{"n_kv_head": 4, "vocab_size": 9770, "activation": "geglu", "norm": "rmsnorm", "beta1": 0.9, "lr_head": 0.00545}
Each number is 128 + 24 x the weight over its row's rms, rounded and kept within 0 to 255. Layers, rows and columns count from 0. Numbers have three digits each. The size before them is the row's rms in percent of the matrix's.

# layer 10 MLP gate, 1536x512, rms 0.0391, rows 722-758, columns 0-127
091:165160129168166153108100144135142118132101130099171119109157122167157146130106105136140119092150105177124146129117119151143179146102158099113098131145147148127137130072153115136146147121148228156110143092092129156107114138107155115161096093130105116112140165093106139100157117132118102092156152144140103135095136116133121110180126107183133122104147111134158158116126136137102094088130
096:154113148109134144120135144113099131211129087125112119149157151106126108120117129110083101143153133087136135145111110139109139165117168150140130113089155125125164179157120149172121118141127139169151130123134129099115125132109098148110153123159159116107127160098101072130103103099132138106133180114107083094160118108082174072136156107117147146156107157143100124090157147123136118095107
100:139072101150152127135117130167163170136096170104131126144120131103188145115136161158082108141148079135147140161192125096162139181106134123110183129144088100108131097160116099160125092151064123120125163139139156133106127117165146189129139120115126135102136130142102109130154117058137102164126148069123144155136087095134126084124107118125122131144119093141142148108130125126131100126129
096:097117129134144081161137153116112147153126144161115110145175151073112125131119151109099141134143149100112153141125108143096089096161161139116124110159141142150117113130144145143150095124104151146107114119146137129117149184134137132157143133118114149132155095095137122180184155127148134115165096139152109140109153068131146124131154108127131137060127114101136155136167094139128166105119
098:139117132101134111151124127092131140160136101135131116141109134118157129130105139177101119103119136146163131139130126173179137106122092123124135110085119101128134110170102123124149113096144131181137144114133135150139124169130145119139120159106113134145093126115120154136142130108127186113162178112128133114140108126146109101103141133167099136163126163106158138102129150108113092149155
104:131146147109120135110128125100115196141105136161131115095146140143142143100096108105099163153103155148120114172128114146121184148126143097139114125109138107133133103088107149135113112126128144108126161138141123176148114124152167138136108138119125146089140153114166115090130158121122153146152142133076121127094163108159129112139134141106129147129143174092125133111104133180093120135117
097:163123161107124101138102134160122113110136134110097155126155099090125087137149158076162119141140139137140166164090135130103145119159166094157102074136122113154149109138123108164133124121125143138142094147120115102118149128110117094124162109129111131139161112135152125133135092175158122129148106124172113103142135103130116129113089147112107115082165136157134097138118154155104126160104
098:143125111085128109135093134138133119144138074115123149144135133130099073106178142168148084096122161145104109135065140151185106077128111107111173081160147125130122141119159117098122155130129131119117135110119143137118084133131075150133125128124097121106118137156135134116128106133141122124100165097154137147137150102152133135108094135161157164108092105155130122116146142124143142150078
101:144170144143153153130083150124112124134141099107142150142150121110131087122095097130135093149105120131137131139127158141082141105113161132128124126180188129119166109138139112141103157096137177193124087175121122091107105164180124143149071123145101122128137126148145139163092091117125150117148140112097152111102089125157103131156104093151129164083125162118172123098138148099117110150125
107:181102163109155080153099127105151186163131120125123079139122104118150148130118128167154147180144083139172124139161090100135157159157111099154134138154135151137146142130087081124118156153108141183162139119129125120134114126131112138144127160114136164103140127140116128115114135083133139119114142103097117141140085119087120067114151138082132113143123146100155111099148123085109101141112
101:126091132120155146117168104152129114121154128098078098136133112083107119132132132114123121163152104100097077124085112107108145150118104161154158151142130136129143162144184116124128126108132139127112177094122132171151117082097143062154103156165108148100133112158152128138116136090135142152100164165047126104130115141118069112118149131130104119121132115111094123173121133140124150130112
096:115127103102164125167125112129075143134096151104168129134136131129155144146127120132159120140153113096164148123126125174163133096129164109146112174135127128150138067140160142118117101132149155134068162170108129085154144159119109118154148113120162104108156108108078146143150106127126139119100142155077132099119157086094156133096133175150093122127153097137135105111089140090124118119091
097:149131104119088172146140137135119102091098145176103095126138090119142140128124113121090092104105137140129131176148131158115122131102101117222127185137111159135112129148127094093170123098126127147125169148121131146136064077122110120115105151116124131137143145135127150117101147147108076075126162126108150109111112146132102129140113101140114133131116144136161129116100130078124124135146
102:159146118121107155129124148149115097123133144118124132108110132150135125114095122150111132139110098082131148161152121106133089134120132121115111099094142159120129159151126119097111169110089119127134115126162073144149074137134094058155159124089168138125147112161124177101150131137132078125100146177143105126128104170190141093132159148148126143123165110185131152117129112166137150117135
106:191136180107125114102120125084108146127137172137115137175199148072139090138138133136117132136127144115130180155089132121131153207178137126155124093142144126137147119146119110113154141128126117134105088173147110134124109092122099105141125098128122127122093154163166146124151132108129097160139139131169169163121120101146105134128118107101102166127131143152128158127120154107108140119134
089:110155171144169126099130140134124152083107124117128140096133105127135131097124124121118150192120148127126129140126160164127113116119125119091149131179123085117085129121120129095155129113106117142113138153188095127129141103131097129129122161139124150124124113106128111115120137127096117101149107155119154101078128204134161148104156087149117101122155139110120112156128143167115141131102
098:147177163129123123133129100120152133147149167122120151105115140138155090111128125131102092132106129088135150108152154116149153132130130115152191113130124135130099124123137122129157123097093131136135107135133118143141143099143131126110158143114113102060163149177134144065126110125143155153126112160155080090144127103145101156142128131170117085123124112156087101140094138107090183120134
101:118130159076138123150098130127093142131164153135100161113175135135163131142135160123119148128129171107130126160122154113120197074160146146127113137130160121142097092159076115146127154126179130183148124149155146181162120144101160113139142127129098144096094134157097135166113119132122169155114117134132091182099115139080099116151087123141148146142125142170134096154142163147111123100152
097:116171162101093093140137089103122140158141119117122111113133161136141118139138137106118172179123193115148106122093160148105155197152159094058153140142136182121111146133143145118153097137158095142118133157109096116105140115148136160136132168142112149124140138142143136117133112158077120138134090160123145101130161143168152146112176134169102152169116131111125151149173125145133176158113
095:104143129155103120089079173105124134149167102144146151110146093095130113130132137090134132120145135117143149157128144138138157136141162135142165123150107096121132106112117146093129088125124128120143162163114123131166146137086074120120138109135144191165141142102110131123113173084064132118128113113102127137162144166107088125119100114135146146130115136106131116129135147124159068103097
100:137091142121131119121128127096057126142132124149087161133134113111137113128114095091126133125112087139074143110146121118131113131123113136144087126129151165132101099146142089103115103125130183164116124165104163116163141127177122132108151122105116148082164184117206167182145168102192174136162124133116125136088098106145164118157105167154139140122146111083174155133147123086098114178149
102:124127169124138127126118106123139085095095146129102136133139138136135072129096121151155153115115111113158165159141110085115140125094118115156128132104141143149109133105105168117134172134098129145134115147109113161137109138129179147078141146154096148133108141118125176122139162063157069145139136149135117124125129078134155115167126143126110151125136146131147108052123108144124105131092
107:104121084164113111174123093153111117079131157137140119156112102127164091068121166190117138144135145117136130104109127123085110107128185111122101143147154145128096128119147129113166110116090117177105130167105108137166141122100119158077091148141134155143149136137153168104102097101127082131128149143163176142121057120133153121096139120079094135138113136119156097107071132172115094142118
095:163103051153102120057075117145163097138102130161106144125112107161108109099119152135125152145166157123123113185135172107136133117122132141142148133180120118176114110124127166099134086152131124118105144097194073106136140171145123099175120112136129147129146138132130153136114138143197120115122124126119132139108136126128148123125173147131106121106144102065127128092157096118109171129143
098:141144152164113127142139156115156117124116159172103132142122140111155179133105143159137117115173105147131165132104150089118087117121176142138165145118148119102140073161083128127085104140135121153098116145114147078118123149142128139104099133140133123092128126150104110184121156123118113117128140127101099115140119110122162153122136118146140154118101143123153131142147114143137142080124
098:156144147160133118090117095125181108109114148113132137150115102097139109100182118146125140147147117173130158132108157132137144129156124138129186187144122109140121136111121103122156152151111106163111106112124130090133123141132143154135109102114103085130137121132093089134157121080149128181118134126117144113142136123143105140126145135111118109095087125154149115119132115134125125103088
096:127142119097096187118097115157139134148109115147112127127153106109141136093130148171124143118128116173142142158066106140130136157123184113122118096135082109138093116131129117140131134112077110131079136135206166141123050096102161159170126170161135099145118155135111131097116115137105088125137130158133123109131100131133128131129111103142118143100132099104116134155087167147102139128106
104:152129127150108082114105112158128093171087149140109127144120151095130135154119128111108167168166081109082122127160150125118177130136123105156143116113150108134130109185147117116099083102105156109123139121127099117124125112173174126144172150143126125129118178178131126102157142103097117122132178138118138128114118118114125151089157104126080127103163121108110128095096141083116166126100
104:141105131108084120145124115110163132108124138164110119118135135084152118150169125143089162109155117122071117138077132108117130119153128147174147140089151162143123108138130130094077129138135188124114109154101163139122136169087141126148149136151078104114133106106122166136134160121122146141126167187101147126136153115129135131108129138163079148128132160137124111158084096167135154082144
097:106138142119131109118135119116176088082115180114121143131113128151167142112162133119128112130147137138098116120144090083134104188126145124085158148109127135151117160134127152128133127098120155137110130146123095146111121121093125126150149151119116133077155111107139153158123104105137133072112149121105168112111145073147118102101164103167106164087157092142126118111130125128133138129131
104:144150126157102099067105164117184164108129119147113137122143067107118120142101103112135130159147142144116147192101138160102150153102163095107129106149154131168136128148108141117090145080138140143159105148118054134137108157164118152138131128145164149137164140144108131117176152128114144099129171101173113114057139123131089092126154130164146113120130105093092091122082172144053130132138
104:145121142113131161131117133114095117117100107144138117096098143123130153130107153136110085174150105166116166136160132165143103112121128122107137144121095113157117173134144119135113171110106151105150085151143097081124109171148110132118176151096129130137170171117134169137121112080153109113118150127122112097068165108155121137101135181124069141154124138128080125101074145123101121115109
110:146130145143056104121120108108174134141096094149132143126173132107162094133129096124107128152162095133081130129119131129140135146106141127130141143106120146140115142125156126125117153164116165132159123165108095108122124203154133124113112129110124174076173180133108120126137094107060129109119112127107126137099172124183113112159167164122105138119110104116134104125127145114088132127144
093:134127169167132166132097117170156124126113134151134105135102141128148134090110132150113123133173125094144135113128128118112164137097109078142135108124135157082159113122111140088134188126121101166125154140072157153111121092100124146137135134197070136169163132128105139103098158114149102115108125108116184130170093120116076148157127118140154174140116151149100128147124120162129135122131
092:129174140100144173142126157150150129135141115112134132150112168150149134118134162146121108127160078094133108141092111139150117122166163135118123113127131125125091128174080140131112144130138176078106097140094134098132144098086148148102156125126133121112091150120102135114099128140141143162145144111087132179167101181097132183095143075159113111134135141099178132096111165131142116140091
102:142117116109151180150126095166099128129160140149177160113119130107116125127114168119112166142099113095100087156115089112130145147120161190136153187125074141138187123134095087128138114159109126158139133120108125110120127109108129134119095141158105097126116147113129134158131122126050117127153145138100108082077098119119114138099095145130130153140140143138132139120115125098128129157087
099:111133142131112146125112088156168154124160154132139101120111098099097114091131146076096128118141130092158087127135112112094093099173170148095115134133132153113127167117124160103127132161124138170088159164126106190100086152099083089132125136159165120107103141126133086121115162095162117126125105110151155127112116154119108158126110140127103152131129094082147138122130100165114111139121
# layer 10 MLP up, 1536x512, rms 0.0417, rows 722-757, columns 0-127
087:095124130118141174121124146102149098125128149143128169122104103132135173118139117131139145169141113141133143133095097138105098162138115150156144109104118132147152150119097146146150125077137044138150132126155109130169129116117141091140105164151129141075133137118151128126152148101138083136134111128125103174139116121117134102140102161124090156117119185152121139141151136160138137099094
095:155077127169129136104176133156157166113140114146121157153149163077144109147145161131153079120160159152147098113158107117076118136125137114134107105094155129141129093150114116122089095143123136117132129116152180173101140158110118106134140129094148134085115131145127121176167096140144100141111180130100080122146143156129155142108081131135157107173134129167072113136146170092153134144135
101:134089151105147103111145125141089120195087104129089126107105119112042105138132099140134140154117122096137147146142132121134115152087099128144131128129126120123160156106114116118142130158154097110158126137150126110131095088116176086141123100173131104154151126128128134119116149125114084148152161112121182060130142161134137125108136144131114090105127137136126093143160083113120107160122
095:134080151160119116099150144112125117128132134142134118122131096133097103122122118116203102116135137140170150085131171095125148130167070121071157144145110101067158087103118096138143119079090122141153080099130136137148109143125104153193158117120145156122126119114136160164095116113136107147129139118129142144126110096093133062085145132122110120137138136111111098143132111122111131216142
095:187098117083138084081114154125103133115165122084130136134167113144140139099134171114134110104162132099150099103097151121112149104104129137123158160135118122100109113108073101151155129136136127140142184117153133101112087183138165142146071117099125162119150158140084113089129139162098118156088134118112169162116129123154096129096137084156141106127080119102087138113140108132128129142083
105:096130116162124167125115120120116110100106165121114124149150143085110130122133107108109078128118103121092150097167097130067149106143086153133163132084103117170110160095166089140144147078134111126123115172154155149104136130073135086161125142110136103158137136129122144137090132100106096144126136101155122080124133104162134131160089120117117125123068132159083108074111121101129119130144
099:125080131123135141118119112121155108128132097148127156156120128138151131122106106118112115099168137150156137156138124115095108123118122125163191118110124106121149125163121136144126137075128147166162099136090145098076137120117132154095138163167129144102127151171107139105099124123135151133153124106140147155124120145102112128148126084134153141125141122168135086089112131135120105120139
092:154114168126103165168125123151108106128119170118127175116104152175173121083135134127157104137145164141158081119124115121117137115073128116167111138145165089120088130151107133108105105151124110106115139159103168119109110128125080130160085142112096106146165164129113174146141100113163136164156112114128121086145096118127134123121103190151150157162157119141140118139113130169149108115087
101:127165135118132122121181137137135155137137122122135120115128163156132142160182093113128113152101117183116151153131136114129139128129142154150144140121126138132144132127182167139133129134085104072108136093136141071148103113118109140139158091122146119132085151101127152168142151068132125103119154109139100122125140147125109101138154116129145096138109124149102135149146132106120127127096
109:136104139132116141148143100152134107174140167078141118173139106117137146073153128150131108116172171140106102107103081155159104134090093123092135150128143084144148112116123168131096152128151152098130134119056130112113100080098118133124104139149148097095104117155151120129159137087139119119119157151113126166121128131145125202134106124124133142112123121158125100106146131137127122099078
095:101097146118154136140133152142112091133163151160122140116136112129133111136105134080155111135115158096121147148136145115116174144071120155155131176196161133153134100118161105131114123129125100122096126116127102157134111137105124146156162099171134104122115129120088151140174123145113109133136138129108122100123132139137127069118140125111183123086119107137147084118135128145130117126171
093:119166152147118123162147163139103172145133117147143139081094142157133139124097135140124109150116138123140112121109116136121074122114145159143123096127115132137173159099157128120140117138127086137145144162132164155163101128141102143095101105126136089157128115103151118114140142110096134095134146133148150106161126127101136155157133107126162148166106145154127184134159125139146123132106
101:145161130133135101137163077123116134112159125130135156201160126124083082156109129124126152132132068089080133120104112103144116141152084137106190137163180144102149118140117114117082130128151137120130104122111159113124154162096143115108136091126115147109127089126117131148141124138132144178105077107122090098131136169081086146085123113123154116136158112093119080132147149158132146113186
099:123132109157146121065124133077134112108112079154131164112132093120131106100127161138136114131099166154124142149141131102126158096122141124138089132138152121105067126135131114102137160108108143134140141122140122141124096143191140093146119113120123118117192148133130116147125148169111101083169122155130112123140128072127119133119122060126156155132118129150098116144136095118125116122120
107:160164137150089132117133163099114142134116147116123112136149141099131121155120140140142153108147093150113141121091144109151183150133128133151177108099147163144119100126125152066105087129156102111150123140164108127126118156125137137144141117111084166094141131132132118124120140080135136152159154074173153134149120149123104128154107123122144124135144145151162102138125135119149139127114
087:154129136166116135132123124124131117147092082109110109139111090201107147096112143113105081071139103143117132150133118137133122113101124135131140090123145122147111133062122110108134137102119126092156111128123167122099098146159121152106092140166141142131116156114116119104113164118139118146141161094160124130194157110143141115135107104131146118116103146149120129136107096126135089127143
105:142115111148112115119112161096119145143153100130147094099163089145127118110134127125142192153114155167145119144075114114117124137119103132121128133124116131138151119066137139125153120136125118113109098135124140131146139144108135113161123131135170151170121146079119107144173146109135121115143116134129142135111136163120148137108119114118108139121144099101138144163117123181138121128159
101:152098094174101136139123111109128146140146146151167107108133140157121132134127109115158162128112141125151058077093155152162164141101111103130159151097160120086194117106125136140144129115088135128116144136080131111132130123146105127113173108131186141134095165147151124115139158133123127135131185145143133125165135164124140113123116077146108128126137152086139134113091097108157096142158
096:122114094184080126135120133084139122151140124118124136093104112125162211139109099160143134135134100137137170128153143110130135160125120099137111136132116142157155168121093126076128130080125142118160101148197187143136084123122143122124139184165118132124116152110151118136129154110161127129143130128133113143141173151159079109139139117115124161092100131113116122107110125119125182127141
090:154110159101156120164197129134132114101091127097106090107097197119114114113201103139142125140096111098092088124130108153116127178108132139124148120147134138101144166129149096140126111132160104141106149125141107124130109155097140092142129131149109117118119135107164117131125100143138105134115139175126133133103153067192158117158119134131061076091082084199121096129116117122116135118136
095:098124122163122110152100133144188109101144118122113109092120136124123093154153123128124108144162135137143019123116095102117116138141109151135139149091138120131135148089121145107118145103126121125129163132109139159124132132112124155114101093163121084111156119151121135129077161088089143115137122142144143134165158092107111128168109117114116144135124123107159146124122147150131150144114
106:152067090153122129120139118159123109141097096121159135085141127117129136188138098112120076110166165109129173101106127133139142148111120118150107156104106133127100146109114113124096144163137119079134105140117105131122129134132142127155125133126115122100108144145107130078150133096108158133075152116117135092143163160116115143123088145173121136114126148123169135090131099114151127147141
108:121137124105096145103123147093104122111112146131153190093126178124158126143148140115082114118109114187157125130149123125131098111079125150137145127123099117131136119118099118094132118164128141102151151112146111128125117067106089154159076158118134115144113100133109118153135085114101163132133151138129115103136148129130165123127128093151113178179154149160139144115114143132134126123131
092:117126084144114102157153136143125115102134089121135137093119140134138091080145125123132134092139117090075099117083153125127095169103130065124138130128139129150088128104145133131105111109104112140128130165147143088150129133087128113111156128112143120163146105127140095161139156147180100118068177135120119084100141115144115124111150099113162141096146130139115110127158131130120090093126
103:149131126121119151119143146111102118128140138136094065140109170089168150131143126137133138110117062160117142068107136075122105132094139119149168163170177107134122112120073161144089133178160131124109108141145162122127129129094142108115101125154123103141131117110086158108086138136163129111116151148095108118140150128120137140113166153129135121136109121139134122144132123158141136130179
096:137147121077127103124106123130093149129075085136090153128158164136136107137135137117115133142123106085074121145133142160124100157133154157128120130150152123116118139151122112131093155114126113114126108129114153126093101128166116137177160073114159101158118150160149155115097087193112072096109128110161100160132123164169119148174131125124168106114115140082137122121138160077115116121146
100:109085116108129124098109149133142137146131136139138155153144144083129147181160128134136180149109127149135098127077138119100152186116169109151128143113117141147123101141124143109136112118097096132138072121136115093116105119107155117164124155151155126159109151164120113090128129144109139148148087167153142117155099122155110149149121128172134126135129120127102157128098132132128114138115
110:110133131134139149132117163149138162084134127102163127096121115165124118098113135152117148126124180138143111153159126155146125079108163105135151171136115124139136158108134150154129129123101100131127123114125174126102127123131092165148081121076128127124155152124126128089138107142066119150163064149108159103130142162147111103126139124118172099154144153076119118133146143129122145187125
107:092092159180105149102123111154125127095164133124145157123170112135131121078117109127108149151132133152122164124148150122174153162069166114132136151095111140144114149131144104128122127120084111135158129125111123148134135122132167155110167158170116127141160117122129119132151129097108115132112122147123155127130126155093086133094131188123120115140151103165147121130152115157116135140134
094:104126133112063123131120124115139116151108149137125139093145180111139099111100090117134129103149149167105140120113156117169148128134133156144110111156121108107142096179096162144155162131145112100120146097141111078141131114137150110118143105087155166132141159119116133116086136116113107176126110086112116138101100149079144167139148111144156140120107163088131122128102154129116071172113
103:127122153095102138107083133167134136128116081130148131204129119144133108125107137197160111139130145153098122146174071150165127139100138060139114138151120106118140125151125079130068151127115103134198080138102154125131143106134137147109153138097116134142142113126089127088159086123113114125156082086115167184069153078128130122175074101119141126103124072131150110120206169087115120151105
101:092121153116110122198137145158124108126120147159134120120132126117144072140126114114127130115109129113106149116141135112114127107151113129167129131127092129109108163161110113122097120097148102106156135093166108161148060118132137133136125135189107141125130080139119101133128133140154067172091130093159169120148090089157158130128093103125142107141146141110127078107100121126145132124086
121:103098134080134135164125155114120142098146128143132179184117133103132125096118181179161141105098118151128163166104081126148118115136142147108135112172121052117124147155125095123135121114123150132131073133179137158129102146136100166151135072105164127124132140110129095104120110120117129133168138148143123106097114080106127149141096122112153162149137118125110108136135095110089141128101
091:088114145101114096100118146121113181099158077141132165107084163143155133093120155132124071163158118137127128132146124114146150128130169130141126075148111127100153078162091139137107093113108112121122166126124124116113089147112091150155128136126158115091129164137146095129129133130139112157170150095121137138138111161078137153119114130126135171091178144094153164151128131136136110136127
091:142129163151142165147119176092115151076117105088133133115122145110095151138110123080120126118145157113126129130086122125135131119098119152108099153125151147163097133114156134086178114139114126133150139147187121082085092129151144135128165112123130094123109110129108149131155170159116188115142155139144120157102147120145117114092174117133139146122080125104111139142158156131123154105139
100:119136093160125148082162129093141145149144142169142147142138098114132162145141144145110157159101102145097144131145131105130112113129147134136111144128148124139107125182102130123129140106092107119119120131149106119068129105169128104112087118121099142125126144114114116125093134119077133124069104112121147116153147150087086143140130126140167131169129096121118138153137143093145098119143
# layer 10 MLP down (transposed), 1536x512, rms 0.0377, rows 722-757, columns 0-127
090:090138122166162153120172108104105117108113108134131127149120149124129130076116121131133135095121148136101159103117146172159163137134113089101158132135112096146139115146128147167134148127125033125112135143101127149131135150131138139153094120122109118110120131115123149133137158161114145131082098106098134121133123148100163122115082178117124126141108066170136146119149139104136118120137
097:118152182099096128143130087100133125136129151103142217143098154145163149152167146138135103158101168137111125137098151094121118149149111154134118121108100140124170109147097138117137160134135154148111137150111163135072106089098135116150113152125158127116122153146148138140098142123141141127133146142126114151163155138145159136097158138109115144120120132153136133131114160166140095135149
101:154113135149123144112105051136086140106111145103149211133109146113212159114090116095140097127117091148139082114166103099121150059139154121131154142096118144053114078124127127171154149117170093100144153121082114084106168132099157102150089112132143169116139151132175136124130165127118129151124161148112147128117086119110151165145144165162136153129163108144154130105112128140143149128111
096:151125138126092142099152119103145120114113144113132126139150107097198106139121148156144145162142140114133118135151106125132135154068106166161115091093159122105122115173118137111139123125180153144088121129080137110112143118140115154128106168152135081156128114123115111125145142159106136123106141133133109086125129149128119130171133136117151131123125125160142120123113093106084084112139
097:117114155156184122119099147116143150120127141121124122117128136124091103128107126094145143176139118136107129147121128148119146116148115118141094168134108151140152172129180100118066134140123099126152078132081164100116136109093161143095086151135124117154149147122137133133134151133137134123098143124100114131161177106121116125167151134136101156132157128163110123155117132126129124098138
104:135121088109083083119136112168116104155141112140083142116095102176137160130104161088094163117120062144122130111116162138124115098067043115090110080136111100130144137151119135136158141134103148104155101096108121129145137163127140112139111137151109100151150151144103153139136159130187134110120125114079120141132060121104142114112179128124128125117138132129146132167117108114114119136142
099:120104107140142081144112137100122110131136115124080135128128128103105120131113112138114102144135137157126166126130142106142102147165074089099141103088120138120093122125125124183161096151118146122168091116150125128128143119122088135123159141115111119105094167126117134140150148134145155145106165152172089133090143152126121129086169120123131112110134127145166152158154128130033141103114
107:127131110147128108087088117127119100125115122140137129142145110117156119125215136113120138126142128111124135158142128099114124124156136111143144129128132138118112121128134146105101118109118074117150118139118112102126132133106119126109149123130141145170123113116119116130136149119129135116107115124129134133255136129107103141124143136121136150116119124136115121134148137105243167134140
103:100128111141134125082153172151102132148125129133117157154111147115154081156059116161124152130102112179170141100136119167185113101162166117130145131162151148091160108133162129140147127157084133116108118149159141144154123112103117147141097108127174102108149159160156131120097130161125116104153084164103139114120139114098138154125148112137166167108182104146149133145137184148085135119136
105:127114130134132109159083158135131125094124167131076161161102156079165110073129093135178132094149116128129122165146071081114162098152136082149110101153116162114136131118116125145118132151093126150108165108099124136147106209117146150075131116154106091138127133145123109126120119088072132135118125161120102141140134159193087094106121100078092145128134101132135121107158145099119104147124
096:146148102130121167096135137108171146149161113129114115121091122130108148117155101125155176109184103125170125123136125118138110123147106137142122113082146133173119120162122083100174166095139105122149121128124133141100152115118112140169169134108140149118172090120182070117141118093102143087145095136141128135092135081125119146151105142176130096122140121116123134093117097086172114120072
094:057103103121159122130125160117156102100122141094112126110133143149129086085105133131144158111173097075123086136156146138152088130168171112125172119135100108167149158139148165140094147125137139102102129100099092145128160137132135138114150125123132157123098118134116112093130117107112097122107087155144098168146112092126121127109137196152159102124108128127174140157159146092077115081109
099:117108114134108087112171141124127109103081081088141130147113112171134107159081122151081169105059129122112130155149107132103131107143110125123117113093098134097100096127133122110134129100174153136122108155124154167121123115092147123121141132137131146117089062102118151157128108121165142124138164146126143092052125134097138138127099109150158117138118178146148139156163107130099110167140
102:113091162086128124158162125154076149084095122106176092131110154117111188121097138112115130129137143102128174118147127121126114118120113135118121134131119137113163148126127133129133112114146122110098167105153177162165108122144157043144142089151142154127115108153081160130139077152109129101075115140134119131125108148128161106085115154126158158143107142129067142127087088135186125148120
105:149150155078142157137099112122131091137140147160108163102161115128092113145139109141097121114109142174162101110120123130114142125123170130118095137125084109119143108082088122131123107131159128132152103126127167138125128117129115136135108124139113178157099072124121135174117124123117162128149136119147135117184116101118151148119127113108169052098160162158139103144154138100174135143093
088:131128133096153134138142162147149120145118127131092139157170146107171127118091121134112163177143151116172124153114101126188170194135129131116147098112125127136167116151116116185148136135089156123099161118104160107128141128133130133118149115123140138088141121138145134148150108142120117160142102129129073150140127112123145147129112113144087067141151170106133149123091124098114158175116
101:149135114143131124192102127112121149098114141147084146123101150184164145122096150126164128168099138135089128105104154123135121167134108161148157143126155129132137130127087154129102133099137120144108114135116132125115117130142100149114127165106114151124112156149130107172122115116095172099139122097129149124084131162134141165154127101099147168119128118093121132138103158126047120124125
101:106118103133094099099125116118143164136140098126111114123157121151153122150108172106139143146129133095136147067131088099128085111140127066125140145131126091123102118125107140099115079109140101067134106117121141121137118144136124125120133102129077115124089154117098134146179110099164133166096132156151155149136138108119138123158096130116145185138109119135125101148140107135106143149077
095:097126153139141104133148142172158101095121104100143112139182140163127151126122098092125133143144116104121148108125137116111117133148104152144165119107106126123141086114127129144154106145163069091126173148123152175140144171069188113173106152127188135153155138112118142114160119143120098116123122145165144103160134139060134157145119137162132118132131168129154102143133121133204140132139
097:120125103143128147086056151131130146160147127153137161092135113151127118133114116093117121088145160122176154169128153128111100098140144077100114135141102125127136101125107179128107127143143172156168132144130172161160120121145127113120157142152180186122125101101098137149162139125106145134101112160089112134091096140120095152115149128115183147138127155077140181113117140122098095130123
099:097119121150102105146146095147124112124170068131127126101149149101095134114133125179147172130122122092092132128147140079102123139100131121140128104169142146121112117144145154098153140073137164088133092116131138134100126149080163175106160108089136126140129164136119158143166165184155113128140098159115111133079104115111099083111090114207173111121130114122145139168130149129098154112134
105:119142162137143150108123090144143134141127142130105132143131132110171146147151099110133138143183134163122114121108144121125135154112079080096146125104161135147126096134132114116147105125151135127124137155121189157083115106129104137131134128119123129119143085143132099116123136121111118115153106123075127144101138092176094164133174150149177153127134121143115102132110140097155103086148
105:159090133102128117136151132124140199165104119141107155067127126142135122150151125108147107110089148142116141133161159113103128132094124146122114097159119140102191090123093114118112132160131113109129110122123085122095139162140123106137089142107106158150126145135124093158151102121152130166153134103120062152117159101169099173068151164180123148092190145153154122131106106115122169143153
095:123128126149102115173131157110146141110120117146160133158167130129147156131130109131196072123111140169130144122142127112098128110105143100111101128114134182135126142161148141127120138144159120111117139111108128133110127159130115146106155120100141145090143133144117116099129106129144086147125102097107099153165145163150095090109148117121144155122159129133134120140107158109112150142123
096:151155100097148119124140090141122155118103140115091127135118120154136125105189167106129102146091172118140105093147154122136141170106108194093126131079119104112116171153159130122150123100072083139109134122149121095137141085144117107085134108117160143177107115158132131111151095157124119132138146131164141146228164165119124107126127144155135142140123151127100158086099126146231136150133
098:096098134155156095117163153080146121168091139164145142168123103162163117124138119132131120128139177093147116155111118123145129146153118112108137107149142127096151160123124110127152132145090163148167106109144116131109116126136115140099129123109092195111151104121132181085113110075151148176079149109100126121098109135107112125086103114138140113148115107080078105109125143132118126141126
096:119155102110142141137148108162098141099137147187159141128154140128131165118128155103113171174104146147132088112158153112119158136160108145113126131091183152069159161138128155115106139117136116115143134088125142136118150145128137144117097138103129125146127123115129113123103142143143157166122092124151120118161129143132113111106140184147106101157120111138087089104171132106178125166125
107:148148137168134121148127134125149106104092130104121097129089142127103150132114104116117111094079148115177111154128136109106138164127086193151133096111113110169149145085144112147189089146105137135090125160123146113128102127110143093135083166100079138115134088116125110162133144140151109126074115155140109111144123121092138146112132122160140155138116162110128105102114120147127186165129
103:159135104102128101119120138140112118101152204165104132157122112088126138127108124110117129087111132094101119130117107158138138107135096120153129109109089134161128107094128159120140125096132138160124101156104114106137131119185126107150093114064126132191076109080170081138134169147129116138114171104083148128062135134128116169127127135114145063120151147097126113067132144130072114083138
095:138062130138152143123168107140123106082135117112097114187129127121131131171101131127109141151144195116124150103112117152141084121113146144098125118137140111149120099080162112127152170068132172110144110099105106139117134121121130135118152188119139119105134108148177137167152145134110131092135143157123141168108145104165147130116143120136068155140149157145095132130104091118105170128104
103:183130135165144139137136061094102125145119127126117125117105160100126150118145091103134149102166133120120158111155093151125121144143165150116092168089149174155158145042105129183149111115190125123062099126135144120115149087104175135174096140194087118131105159126112088106118157136154109124107087126106126120156147117124153144117142110102122143165141153164125140099088109141130122145112
105:094165114156111108127120132134133114136134126104146149077132116128053127110148141155110122128122133083142129099124148145111111139129166111147125146153128124090130078153076077117132151150139100131115145149140136151155117140139156079102136088147168141132145107145124081115126131134087128127115117119089114136087133114109129148150128133136123139146135146101136171111137121136240122117076
118:116114132108095155102157171134115133086160125172136083142134143144117162137095144115150140130128124141148168108169148110126149140097146155107141086109129098111161121086114157102149178126137088166126122096101096116164099076163112106144166146186119069146107123106133124103165090143114156149095166103153148141138117139122127132093114116116087181132162133163102165077117109114177103130104
094:107177132152132128122111113162107129140123133119109084146139147127175147115116137095133154123124180116102117146128117161117109154132120129154104148113117093145122134153126121104120117113118107137153116124152120155089153110094163092149113124145115097073132144129104101141147095084105099099108131164107117107195118115122122102090144132131101143145097117135103104155139088128169127133091
098:126103111161114105084140126115158095095129140155092107134159119142223107121069140168091124111091169119117123098089137108082151133136116110127118117143139154112148121075150128099120104123137129150118120117158124124131124160148137131118127201148119099111154166122145189109153113103119080143127119137105141123083167142134173153119122110061109151162131128124149139120144114157112123144099
100:097117110112119115170091163142137132117122159123105138134121185140093047104114116117133058106122150094108134138143123105139098214088120156137119105129147117120125141107146095124105101114140118144167110096120134133144117136116159123119154145102138146138110142161126120106113110098118067122143124174133113120108097109117187121114133142115086087090115130123091176110131124131129119120145